python train.py --n_layer=12 --n_kv_head=6 --norm_place="pre" --init_std_qkv=0.0403 --init_std_down=0.00368 --optimizer="adamw" --beta1=0.95 --decay_fraction=0.298 --decay_shape="exp"
Each number is 500 + 50 x the weight over its row's rms, rounded and kept within 0 to 999. Layers, rows and columns count from 0. Numbers have three digits each. The size before them is the row's rms in percent of the matrix's.

# layer 7 attention key, 192x192, rms 0.0996, rows 0-191, columns 48-95
083:553512581511461444545513504441510526586504507541428516517456545523621503472516472407498473462497581461489519548537536513411460453437532469506582
089:527456540431474519459504449560414466522475462564606495442498459540467466532548511555539446449537500565549509512510488533542587501486368513455363
089:504494579620453401488483491466517463538474466576469492454542541408583549435470477494532454483470559478563504517510584526506452472393509535533433
086:436530588535513603524408504429467520512517534507507565464476471494544481555457561498511551540473489478409510526439364437443567588610434518412541
080:434501521584428583508503562530456409424464577603502462572517407483459590458503510479447507556503465576531430481518528427522490570505539569481416
089:504547607552536476453518559464569376508523593576419491547438459523556486497478556482494583614461413489464543449571480487489377514504572473523453
085:501488540508397559494417593478510497423484512563422480516536437389471486418514508534520497570466497504466542557488529473493458575591469570472460
082:429494458452575522484480539525509555502568463516587458551544467515344497497536497564437459513556466519506491474468471434502471491466510490548502
080:451475531456500421490478412447489513495499409489526488440538491477426514525541479408467574490525508432534540428505547603517489419502537545496439
097:402527580530382591539446512504506446463530645522434485525571456418520529423507514502480491562496454512491476517493542443466520511531473493463499
088:559477414456554456441521492551485536566526410492590479516517545506436464521540497583506429466529570491537512505523507535534477473476470458522501
079:487435577489395469519448477462458482502497531617477446492548493511484556393529449429479400474516607541504539535459582507498496459370454543490473
083:448479514517437514503493488518502550512521536512489445524477475557501579471494461389448510477492491513502455453529498511530484450428598525525550
081:531497569434470532461486477422532468557518485542496494465472546593600482499508489511522500491524536571546457515461456499553509554462449480513379
077:519574468548541560450536479560504477484503602401442525524425554533606491506476492489509542492486477473471441503517469459480591511554548475539655
070:511498432462498439512421502564506584513484359469543493462520522512429470475537508523532476434496498511554529490477549567526419513484493549543408
086:517425504423438599497576507415505461511509529532516532526534535420554501466574497455421486487559542530453482548495506504463500493475520528510541
076:471555496434539632510525512507492430438554615477511499574535396512510491558539515573475551524491452558506483437447434467515554599565442510452409
083:488489546508530471489559527545477426524482469509496535515512465553557534550482533486543541437524420565582495466512477496504568550527500503497384
075:521434555466393447520439497434531565558511433494493481495523431464501486436508430507500477494512530511490503562544549510422437550440554542513474
096:534544569473574480550534452505504469497495528518557527424485574522496480585516517563559459461473583502523531507459413564509459504452453452419403
075:474479512463513489428458512547474505513532466557552443511498495491482439473537484585510415548522578511505531470449493439522475482504415505562477
089:544563499557490447395486574530554501516515511501429488462482525421494477508475509480555499584455481419502512578491486498502442525545514382466536
091:459488505549473445541483523449527554472509525557421495506479529459478497371464518427464510603461497432424561455500588480504441433463566545596589
088:492512531479522581512516543388495494499520622513451542534479461498587481467517555523456562498504474497429566472503487475476512543507516544594579
082:435477515472408544527466469504517549516480507557500463500524541425457518405492439522499407560469527579484394558503547522553420515452519512492403
075:532550428507541640407524547582522474442529572456502458521492492528475531577527469506459505536530474541512393519448395418523549556561523434462523
087:434561542518488611415452517581487429486519590515486464434444548562579489491488548496541482528505481479461483471495402449483573476536399426519526
080:574502409566523482492553531457510560591505451525468505513433598520509534494458456446506524511488559504464445447525472530547459513477550479529517
087:474506498503470590536479545445511554473503588491435538490509493492499533508507538458463584533478418452374571488487474473492546480588496533503568
075:450489544463520440540463540475503480571486421519523523541537462523477490449540548457512491505529423444513577439556596446460505426500473517577527
081:465462484566496538504511582530492492552482455469453499598446512501407542544471444430484483532519484513537372493521494459437481509494583515460532
079:479430541494574511557480541462549535520553450445550510487562505503486481418431534380504501526473597491515550510514508569506577429515476462536548
097:471539507455469468453501543503452521549506565532422509486498389403495480533551516485514533417542593433510498566492490523443386464515506470424453
095:434505465515503612428512565419541540561597586510516544477423501531510494603477593475459531545519356483438574467508413435517544464539408519468517
070:517511444491467581412487532522462458470442577560514426489429538564454526589542564577514501514491429513414476452451481472449558518508421576468558
094:550485353476449442393516487531461453416456489490579511493470492511436509608573568508506499469534438551518487467522506479528461514451479534512440
090:544507505453440461518504516526487480440445508440475517568496444478466534438550479449486466571483430484547549519474423448526448583524564503451517
092:507563504525526542416462517496589460542504542487433530547448493464493505474485621527522533507511526396496417509547501514576504449541550411448447
084:429497566521451584554483487519368557541557426563463510496491583482499512437519412522552453470499529526440554492475458440509471588563490526465487
088:446592482543592457544502497556443436469541473419559535555518492503415498479483476593503504543504450485483474470505426452589482509440538449560503
084:442470477519503465594448526491453558542640471484563606486565540453455621360475386435450473556470515504513559527543490434538485522466537480520501
086:373460461537531467594498548516473557571642453488503582443568490429471507449446410492477499520505572451550550474547550470541480466497524497529402
089:516527552473568472490590403501488364440448548507433473547442475583550505561468518568475529521507451597524486454437445492526545550368492476523490
092:564517497402472447484466596503525606490468514425427533492508449440458463497540589426535532497496447419568580472515517547500419476546546518533466
090:574463335536495517504555545532515577457526457446558427443510579451472468514505513565488434445513516492505417489525590556549520438525512505528519
092:486487558557572465513538489543496431499566495392537543542498541529442483495452481522515506560513462505484394460520552543602587460460532475528567
087:511523566511484442406448440473537444469496642553449478549493524484506566504479451448454555565456524516397538529408475550535490504439512475519562
110:543468449494413516430536444452534528467520542485565514453470562536562529489523488463438463499499406592495499493506519492520615526471466540506544
083:528492575474460548500457585455557569567565517501420505509541481461562506460510469480469487453460548450434528574569487533497431529615508500463511
102:428542544441586527540494509475414522507522499469494590520480441470402459581525591467532559474496527402520573425482484466471458498513502534479479
094:473533555500517437583455535463499551554584487481455600485559524452494504433459393439456511523517615477476551562514509535555492499523529459557480
086:515550604459472499574508408499464479458427420536449465519460406499551503392550428507539482520482509468573505521519467406496442534477555504484437
104:486482439512564580630568507540436555491597481507544462432524564510485471530490456579529429412472604479512511477515513499520524492477467493494505
070:364464476525543518546482562525476530527640429439611535525541566464439548466452437563475500602511483490468534480546472429608531531522496483560485
091:456489497501473519475564459452468440482456439599504475492441473591514496611555535558491501487546424561519493419481407462479538578488469528468490
090:476518433527507467515536478555417521460496460522500512446477624510418545510507482584489396503490481545507442438437495518483585538426493544526549
098:454506516531544481483500459512461417511470518513493562541490526473445488529490518452565566546516535488473455511397484489540470568521540475423463
078:500478427512478544470493535497519571508510598439545533466438470510488532556494647615431502519479382479432471506519546470471578505515464594447517
082:415428458521478546579551493499481564515623569489578521415563625452427575452444452425489477555524484529431493513471442527515519539493470469512512
083:546473566494502452374507478454574511517492526502447496512401474632567499574503559439464561562474494488486485513600482501489538456534513533439528
095:541487482503472355538457403473532442496378542503512517536561375411454528432524489443498503462475607477535523580455589480481417464453575510453484
086:602425603490548484550514560486520490510479479446464490462473542583546454502509515382531529565462556484482595487562473568564535538529496502531510
080:344485487534530467534494530519456549542609467521553534408514599487505519526448407525405477518553517509521525451525499478549533522499496482562453
126:459500520536535494514415571525469460476457406540444374558459534523494515514487496567456537423474515562503481397565547457557503480507493564515541
118:453461502492505509470519483531438452579679402412529525507517444554461681526555505448741550515443424529509511536511517465535477528404534505493414
125:451500493467473460370449508499445476511515481516606482442473432581439576522547545525508511526447536505551506531515537445581477463472429518551555
094:505476579461530469399420493510445545453455566497468434534434463593510472478543564495491458574473463476482488535486542480586459576444463463494579
123:539461489435605462531468461512363490456496470478412557527567473522516503495530554465532558548518490486550515534493459384535487537405422473459476
112:407570556525599473647529452523506524485513470485608580521491490432513455559491519629472535489524517486490494492479499520506535448544473506511469
118:462483476466401479572493474494512544571498549458491621538494453519440571405468497367511504614532495382563452543456509504445483512473562532535509
084:572580503551476477523575559382413487477419580503442517472475484462467424508437476455448558562461422469442568488502534462504543436420469451517569
081:504434472470586500450503572381434479522613566420550494432596457470491475453476457453517568420518521476566559511497475556344552436436480418563591
120:439496542464488511459478589429433535440420558505461571563459387487545536420460522471476592546538393510495584515492505423491547504434571431573537
115:458472429552491536578473481529460552456598515519598492531491523511454531541458537555474455456466485542486510410582528479434545465564383533543535
138:410543494475458489514492542514433521510420461508560521465525483507408562423429500615506505431416568513598434547494545440519463470454443644391528
125:507490505581495549482529587469457424469474449426491501513488513510518428582476572493501540470355421505500545434476483516464423411591468594535576
091:534450496489385565527496386485558579466508563459497419558496532467454476493572476403484494519511489514560515548530463525521537501597504536531484
126:526567505473524498458549509514349478502530490521502512464478452526601493478574564484488543526460474519450560564555465421513494523434505437511505
108:529449499491503552505512530524534473530637523441525411530454561414463551482530464457727448477359480483467451458506505555509499513505595514451494
109:506461510556496502418543466488401419464484525542444510471593407473557495486508491419461568577497464529418608501483552408426545534531402478569520
129:527420464496654534382461561454600457486551525433419424529489481536541461505489494508498537461585480546519532494580405481492491467518565433535554
128:436556434430441548527500524476491583430550502516490490571517612484457522494484578520433570481425431480476522386522526451410453440568419550550557
136:564507493489531503511479445618524514490471421528502398522494481524500581549540494587506444490588536607585368471544484454606507549479480494495382
131:568470533484434491449569525497589500535523494557403468462571515451495504508485426369530477447477552487548393495515495521440471507564586501426497
085:588511492547632526394539529506470485546526506444506365394499518517576623525444501594398456496449475534439530502555483481490528500407462493533510
129:578437540486402513520506481539588507490433461584420473454460509514579440504521471454529467491530434474492439532406500547438517563431539527527399
125:505426493461498467426488498461619450469518471409615460431500513493500488429467477630561442368532603549513477495524500507456496456537510518518553
112:477482494493505499499481477531531507435424434504487493600503527596426363473716482520564505490498544519558448547551508559534461515566510480505515
125:502510473581542492525500460489519480431505457491529429495446421549490496534528451512523439479620470549578540519463497487587618438457451495630498
137:511499521537573489416468522425429467528511561562538432471513400549507532474515539464583527544455472532499584471525484431565504464455467433539571
119:453525517486639437430485481472365476452431494554575442551420428494509457509543554542471535536481431539446560431484508406557557528448475475526536
122:423525499438548484442547524521411422493498467474523552505487469520496509533575630525553574484464534537485583451530477421591419560482468487526479
133:535483567539490455404467598482483517532486459498546484475463463514469573458492501480518504572459481477548528521517529529571519479375520478465492
121:481409530466508477466463556433545497515514443423508470466526515551447571415486544459536465487552485573508496557566518487476526532468479502487513
077:553467538556463486448519642439422493477439481560510483469530481481560540491397530502418549545462424453427604409528579512439512485402486428526593
095:611452442492461480541513492566507517491489436487593398475434513478458550586522498526496419399555554625535463486587527597513560477540462503518504
093:413512568470570554475444495501501468517519541546522494456482445506538438482496584559511437518508462465478538463547463471526461455522471491467483
071:429592532489490435518497489436490556419467505505468499512490493426392524471516508448515518518504453411475555482465552510436489514496478549514525
091:496452498542493485443481486460581452537560501545518524484522509498531493523463538482460560532555487461402441495533419567492568573560478473466472
082:456625503469547504489509500532511561517551565409455509481473513514576491522517480526517534510507482541538466501476472436488494564503451383536528
103:506362480552542488454435527427470520497520549556474630562417525561551500484463517352432598571453435454460611575478477425493521539456545561556542
095:529543548472519490485439606484503566495464552505475459518468442552478513459485479532495503532459459470465571501513473392478417484496565511589591
076:633552438535455359500518501471540467497508487473479500493436523478348520478499494486508467533461572452497513455496555590538562543466486529523501
095:525535556445548565435417545413524569504442544554443576524361527518461487523464537461490544519428503466362619496447436420477435541536466532589556
110:480607475467512527487502512481494482491458456537465551511466520448459502525458452439479554475487488477484507495422503531384561602545512549492502
093:441618590378511571513471538456462478494443492548489538537465509454461476551500500480536597532489468522447535441407430464425481585562461538503435
104:635467537469486495394516507516519488507484481506489399461438541488479530443475496555538373545501530529456455458551465526520508554491471520565424
109:550555510482588414478534511407492485517482497599518546538478460472477505418527468483510508522468568438475580506418518467529481592440592537492449
096:545522539451468493519457588431437592489443496485548511547419478523490518519545504463481549456500451504502592503524536420514485462503489588589574
096:490462466511471460532597466546479507479485439441494491512588521471521485459520472553504494468551467578597425475481518517560493477496541441500402
103:511467356489563497538558461563486535460478422427548468500471655507525531549476442509513493421524501522529469472482574523485560468519528491554514
098:572559414507574431562603427586554476460474455469597481453585586459503483449478506621555453389498574475503543438485565586511486430474555473531528
093:386605596430527525514470498443439505517450527574503575536480450490518472460517488460492542488507473479482563473487497409453465529514476481506513
101:540493517521451424496560526455495507454471490490456491535536439504485535450504472391522498504473509424507585565468548488480408442465583534533517
090:536431459580546539434440573543531542462520497477509452497527527607511487545459547524473453525470494500449475499620461452576441439536493538542561
102:444494482492544552554482420554413518450513517495519539455476547588525498523451525438486472500471561415507511476533527505499596458517418545411535
104:431514567481480528590361545472468497546474542547532544484454428584469525529502530371480535578494442449448544461567495456527547436508452560511592
088:431490592548493569562444564492518454511517470547479506442591484553515448545484579550451514559530467579397477426594424472503491482581376553540529
091:455456458502544534392473547475462522488480521539520459563363520443507544580479460468483525500521475473435505541476490434461494548535544564536530
104:474428535447484516486426527489467536566495501538603510508526448552554516551552511450465570471549475540473545475569479441548468413556463448535511
111:575521454486538505494522504550457493464487332502528428468470535517434481594506465544507497423492587571556500518487492534508465467499556535449537
104:485566445496501483555532430593505476484505435451528462433449537439504520560532495617524450450538515576551380460542537552481562516530442491480451
109:551420526516533529494520523523506492484493453473461490533491593584578493475466475535480476550488495557451462456562506479519498543500470573574466
085:444520477452564565572447478491541505556524512476508546445504544539516458484489548513513470454544486478457490414565495549535573539478448432474511
099:499478356462503479490526456581483562446466511432568408485462581481469545592487488503526444444516453442479496439591549526534554412526469511572560
118:529582435480536508539534498593460493460458419447501510514482595473423494498499519585535558490493454510531492468441562529505549555528513532553441
095:547426509530397544555506551543503573496537586501560433524523437540522529440538527492475455502463479589497539562540511448527434434477528541569529
095:541520433541541492436615543520461455480474472511596584464515488539380486473480473653566556483466552458605421523399476514523538440412494401448489
083:433510544486403449519470460521507496564506468555448503529431501418518505485478445383452500505469524500503525416564478537462467490529490603493557
099:488482531451472495545440400475607509534582505516432478515426541437556537580475516404378492476584495537439513520552484531432440520540496575579471
090:583585434526565483516596481491469513480446491524428557456556493475444532538518453483530504483523495458488417535550528490541487528455528467567422
103:440579519494470501523490497596437455451498417505473531579506473461557487565487580520492563551429481537485534475523468469570419490468478507483447
077:681550488513572471477558499423597535437426604525402579464487453523579435483508488475506494482601508453437466569538520490488544525436523414488447
104:506478558471472460528455546462393467468510489561483553580468358553525582455548522385485582567431440498535599501546523350526460477476550499538516
098:579468500524514541510470465420505620462565550492443354514390587500530504537545528494453420518539466480501521449453473456550541555474520511566552
097:544514542461468512417430510447487494520575547489493491571406544504533550545507489483555480491501499487531523447495485529451460490546431445436546
095:434516497514377456506498445555481469528484420497477451476521486507548561475447549496467526483420498610536502420594461584592600508513424572587528
115:516547548485605547551502434426570504538532473495469509578424597502511515515529432477513471551505583466516522556495475548500392550455539435398424
084:459544557464475503514467509475461528439547430497456457544503582447527488521432542438403521537439536471523523417475427531574416507509460572584523
102:468540575526518431484402552479443460518374470482381506566532431486596461491516469420486592531545558484439564495497465352476494626536589466441501
109:429567460467504494533475546605436440517531414476481486578511465480573568494542490535538610517465429589506528481594518412613409489485491500526464
113:512528447504638438573627478513443484566492432484559504463421487550473539501499499561460468513491511520569449526499451516563525535389542440534487
089:460430526466371526489464471476461532476511485563420438621453499423505508501476554449439496510411503574513542343556456541554481512526427617465562
095:529446533501488570399428459425479544437611523489537414546456494517462572529523547450536458536394481522506549473513520563599460493535424551533507
100:518500568477506475421366521437429489483508474480490434543466435580541534472498536508435524520468455525472625455520487450553526503503519513501496
111:467528529506495483511566514506579525483546540558456564461575604453459463414472543544508481510454581523502402528475491614486452508493495464455560
112:560434573470474477400481563415524521489544565507616543420472474553467516437454508440571432471487514463586518516474502502539486425487501470538566
094:527489455445443442501579482503610433520460550563529628441611400456398513429483535520539569514529423460481501569532514495482485403503504487481455
076:455461510479329538494401506505433497494570433501472460565461529456540536472488572365517523539408444510551548437533445514571462483509475581559574
108:575495539501550455428459511467511463550396513555523608472526384568500524465541534420516516524551433443475514581480505419501499499498557413496492
115:486471500482516492380464574437449505469472528557568545468545443570484588384426545519475543527435480472574564523515516445548498454421516496495488
130:498512487496456558414485512562466549445479504538513545509527430569468509524457527502475551516491382472498544489509521442498545460542477617549472
107:551466457539534496540544444476600510495525518547449492460545598508545445475459441538463434483547565489441423470493495577505582526513488463512428
113:555534554539523578444525512442542523438473484421448426565565561488506468520451461580443454438560579523481474407505563549451591532541494538486481
099:484524506428379486601510487514511490527446483508476521543452472466407505490471450402565486447545430468502563444582506465520470496499539584591469
096:510447551529460486453461464427499487570503478490509501469525506535383588480392473355598466525455530410558554533440467536471533526437575500520495
106:528508479538597480422592508523559528482391526582554599471507495582388359464543494592610461487470496474513477578459521535472551493476500473461489
108:552511446510477463555556422546567421529417467505451520502525589483554474512468481519478487564535498410453449489541468601493551496503526465459455
082:477478448533516485500608545563565474536402517451565534434523537513440434468499437607540456361546554493505435472548551553408576478534495458387476
135:422552507481605484486466513519349475458386413562509551464443493589501512445545517501507533501470485520470494535466504430590462487467371534504518
093:402555525461502482555564479544435498516584469450578514473399493457441491597470486667575468468513505525499542433507510556435598544400480575489520
090:424481522476400510543500456411482547469564556489493498586411557522514559542527538493512430483576555498503443445472527497578507506469547425574443
096:544468447489469539484521499558456434481597458473511464571514498477462554496605484449715525496345441494519500493472533522486474524475525522503524
123:397464542408443500365468499505415561468488496431542539569420393577460538442532539488493482564554461599586555519524572512571556500471502572543511
108:434477501416508489389453564470439493492463508424512543518484447528480452402497467552492516620523486578571526545589513487589515484401495536496520
091:435525543571431501651473450450501436479544592551469434516447509502507549479520499445553538457485489531448633508462478544451572487449521497519433
096:419523477461540509470514569561365456460498472593547489498450435551536491530474507531526571551460473532498543475463569386518498505421435557544559
103:592445515494431548455472456480473547576565502397558411488529529439439525532473442399485462487504508502590397552571529548494532598562487546531465
093:557452523498507567506516488525509496558649502440543485504492539463455568527508410436616464443430508499525418505532491590456487479563547522455476
109:425497385492483591521594475546443539486518434478508516493390382503562519605547485509461496472545478600547577491464474470513437482502458553559472
068:572482489556515580427582490501511468473473482482511412508461555479449436546591485561641427453443514447497479497542503558498501556401479570519558
128:452493509468517461495448554534587482601532463422504564495550573548490446487447543425529526521440549504479543487537488499512452492527522483407501
113:497440535494451439460475385439628504461520577520558577480519507517500441434448516470542445487536492512555512491434585622425573456496567471483474
113:510531538437610469401425517583499577449511509428514508491413458571507507486502535498580536524532537561507559535603494468630435511444527476497475
094:517513473500458477541505518454515499536463545565485516437483480430584620541264516521338485488565534480493508483418524519522521466477487504450433
127:501540462460449429469473559427450524450486542513451498540439489538385562421471575488549475551496480445575433587408466568501462434477499422437577
133:422523504450529497391452542490376496488543502512456536539440397541508573438537508476527516628509482530512514502520506474678533536416516464490523
095:540548515508512464503494550521537515601605532503532517378492511501596619506267501504356481492534528502489479479503499459494492474473491531508467
071:510441474490505515444566489479414463373435437571573468569475441544439400529625567556602525460468477496563539526498536496501485453496459502487528
133:467407434471555490533484452495549525520480491479529456549497598459453481557506474548482554526512519526477486545488460531497514474584487463415444
110:447464518540439508504490454553509572559504478441439541543463495520445461482471444528453486498527506497512468478592539556529501498661511558488425
110:545490510452418600537585457495515511500434552539460470517556587495462536503533478529537511472477555475460497501534460534552503452586489550514425
117:486458492487513517462526535503480455593692441408532513448508457499484704514447507455714522495435437502485508494496512469509491496393540509460424
109:436454486476430413443402599466574511533515507439484509598470485597523492454482630412532572613456498552542564571524535531574416403607501495517492
116:478501496537422477522455523468589517541568520555402532551455468523488516482454483445515534464457563447467483468519479576522364467594586502438448
110:416510511456409452459460545445473453494543492510469568527443408588621498431470558444583524532574469548517540557503546534546531478542500477572454
110:557533563477546517448449473593441459473489456495509428516526568436547528594516504515476509611481445531443452509501567402543518573486532468464503
104:463471566482441450498530494489585425603552520446551602477534532523465475545432525471533626562510502581527575504557546547558513496570502519428487
096:469502507439529491505490391458475528484551527444498517450479524484441499518642531461522483562534493605549498537583521494562600585405560460498504
126:528515471446530544525518493494499493404438520538459550549497561498500500593489587567544480410514553521478499483521501473484442472608539450464516
082:407528443505546499539471491450497460490492463548485504543452563517431498534554523577561401434427548448468430475431461560527497517510434489484491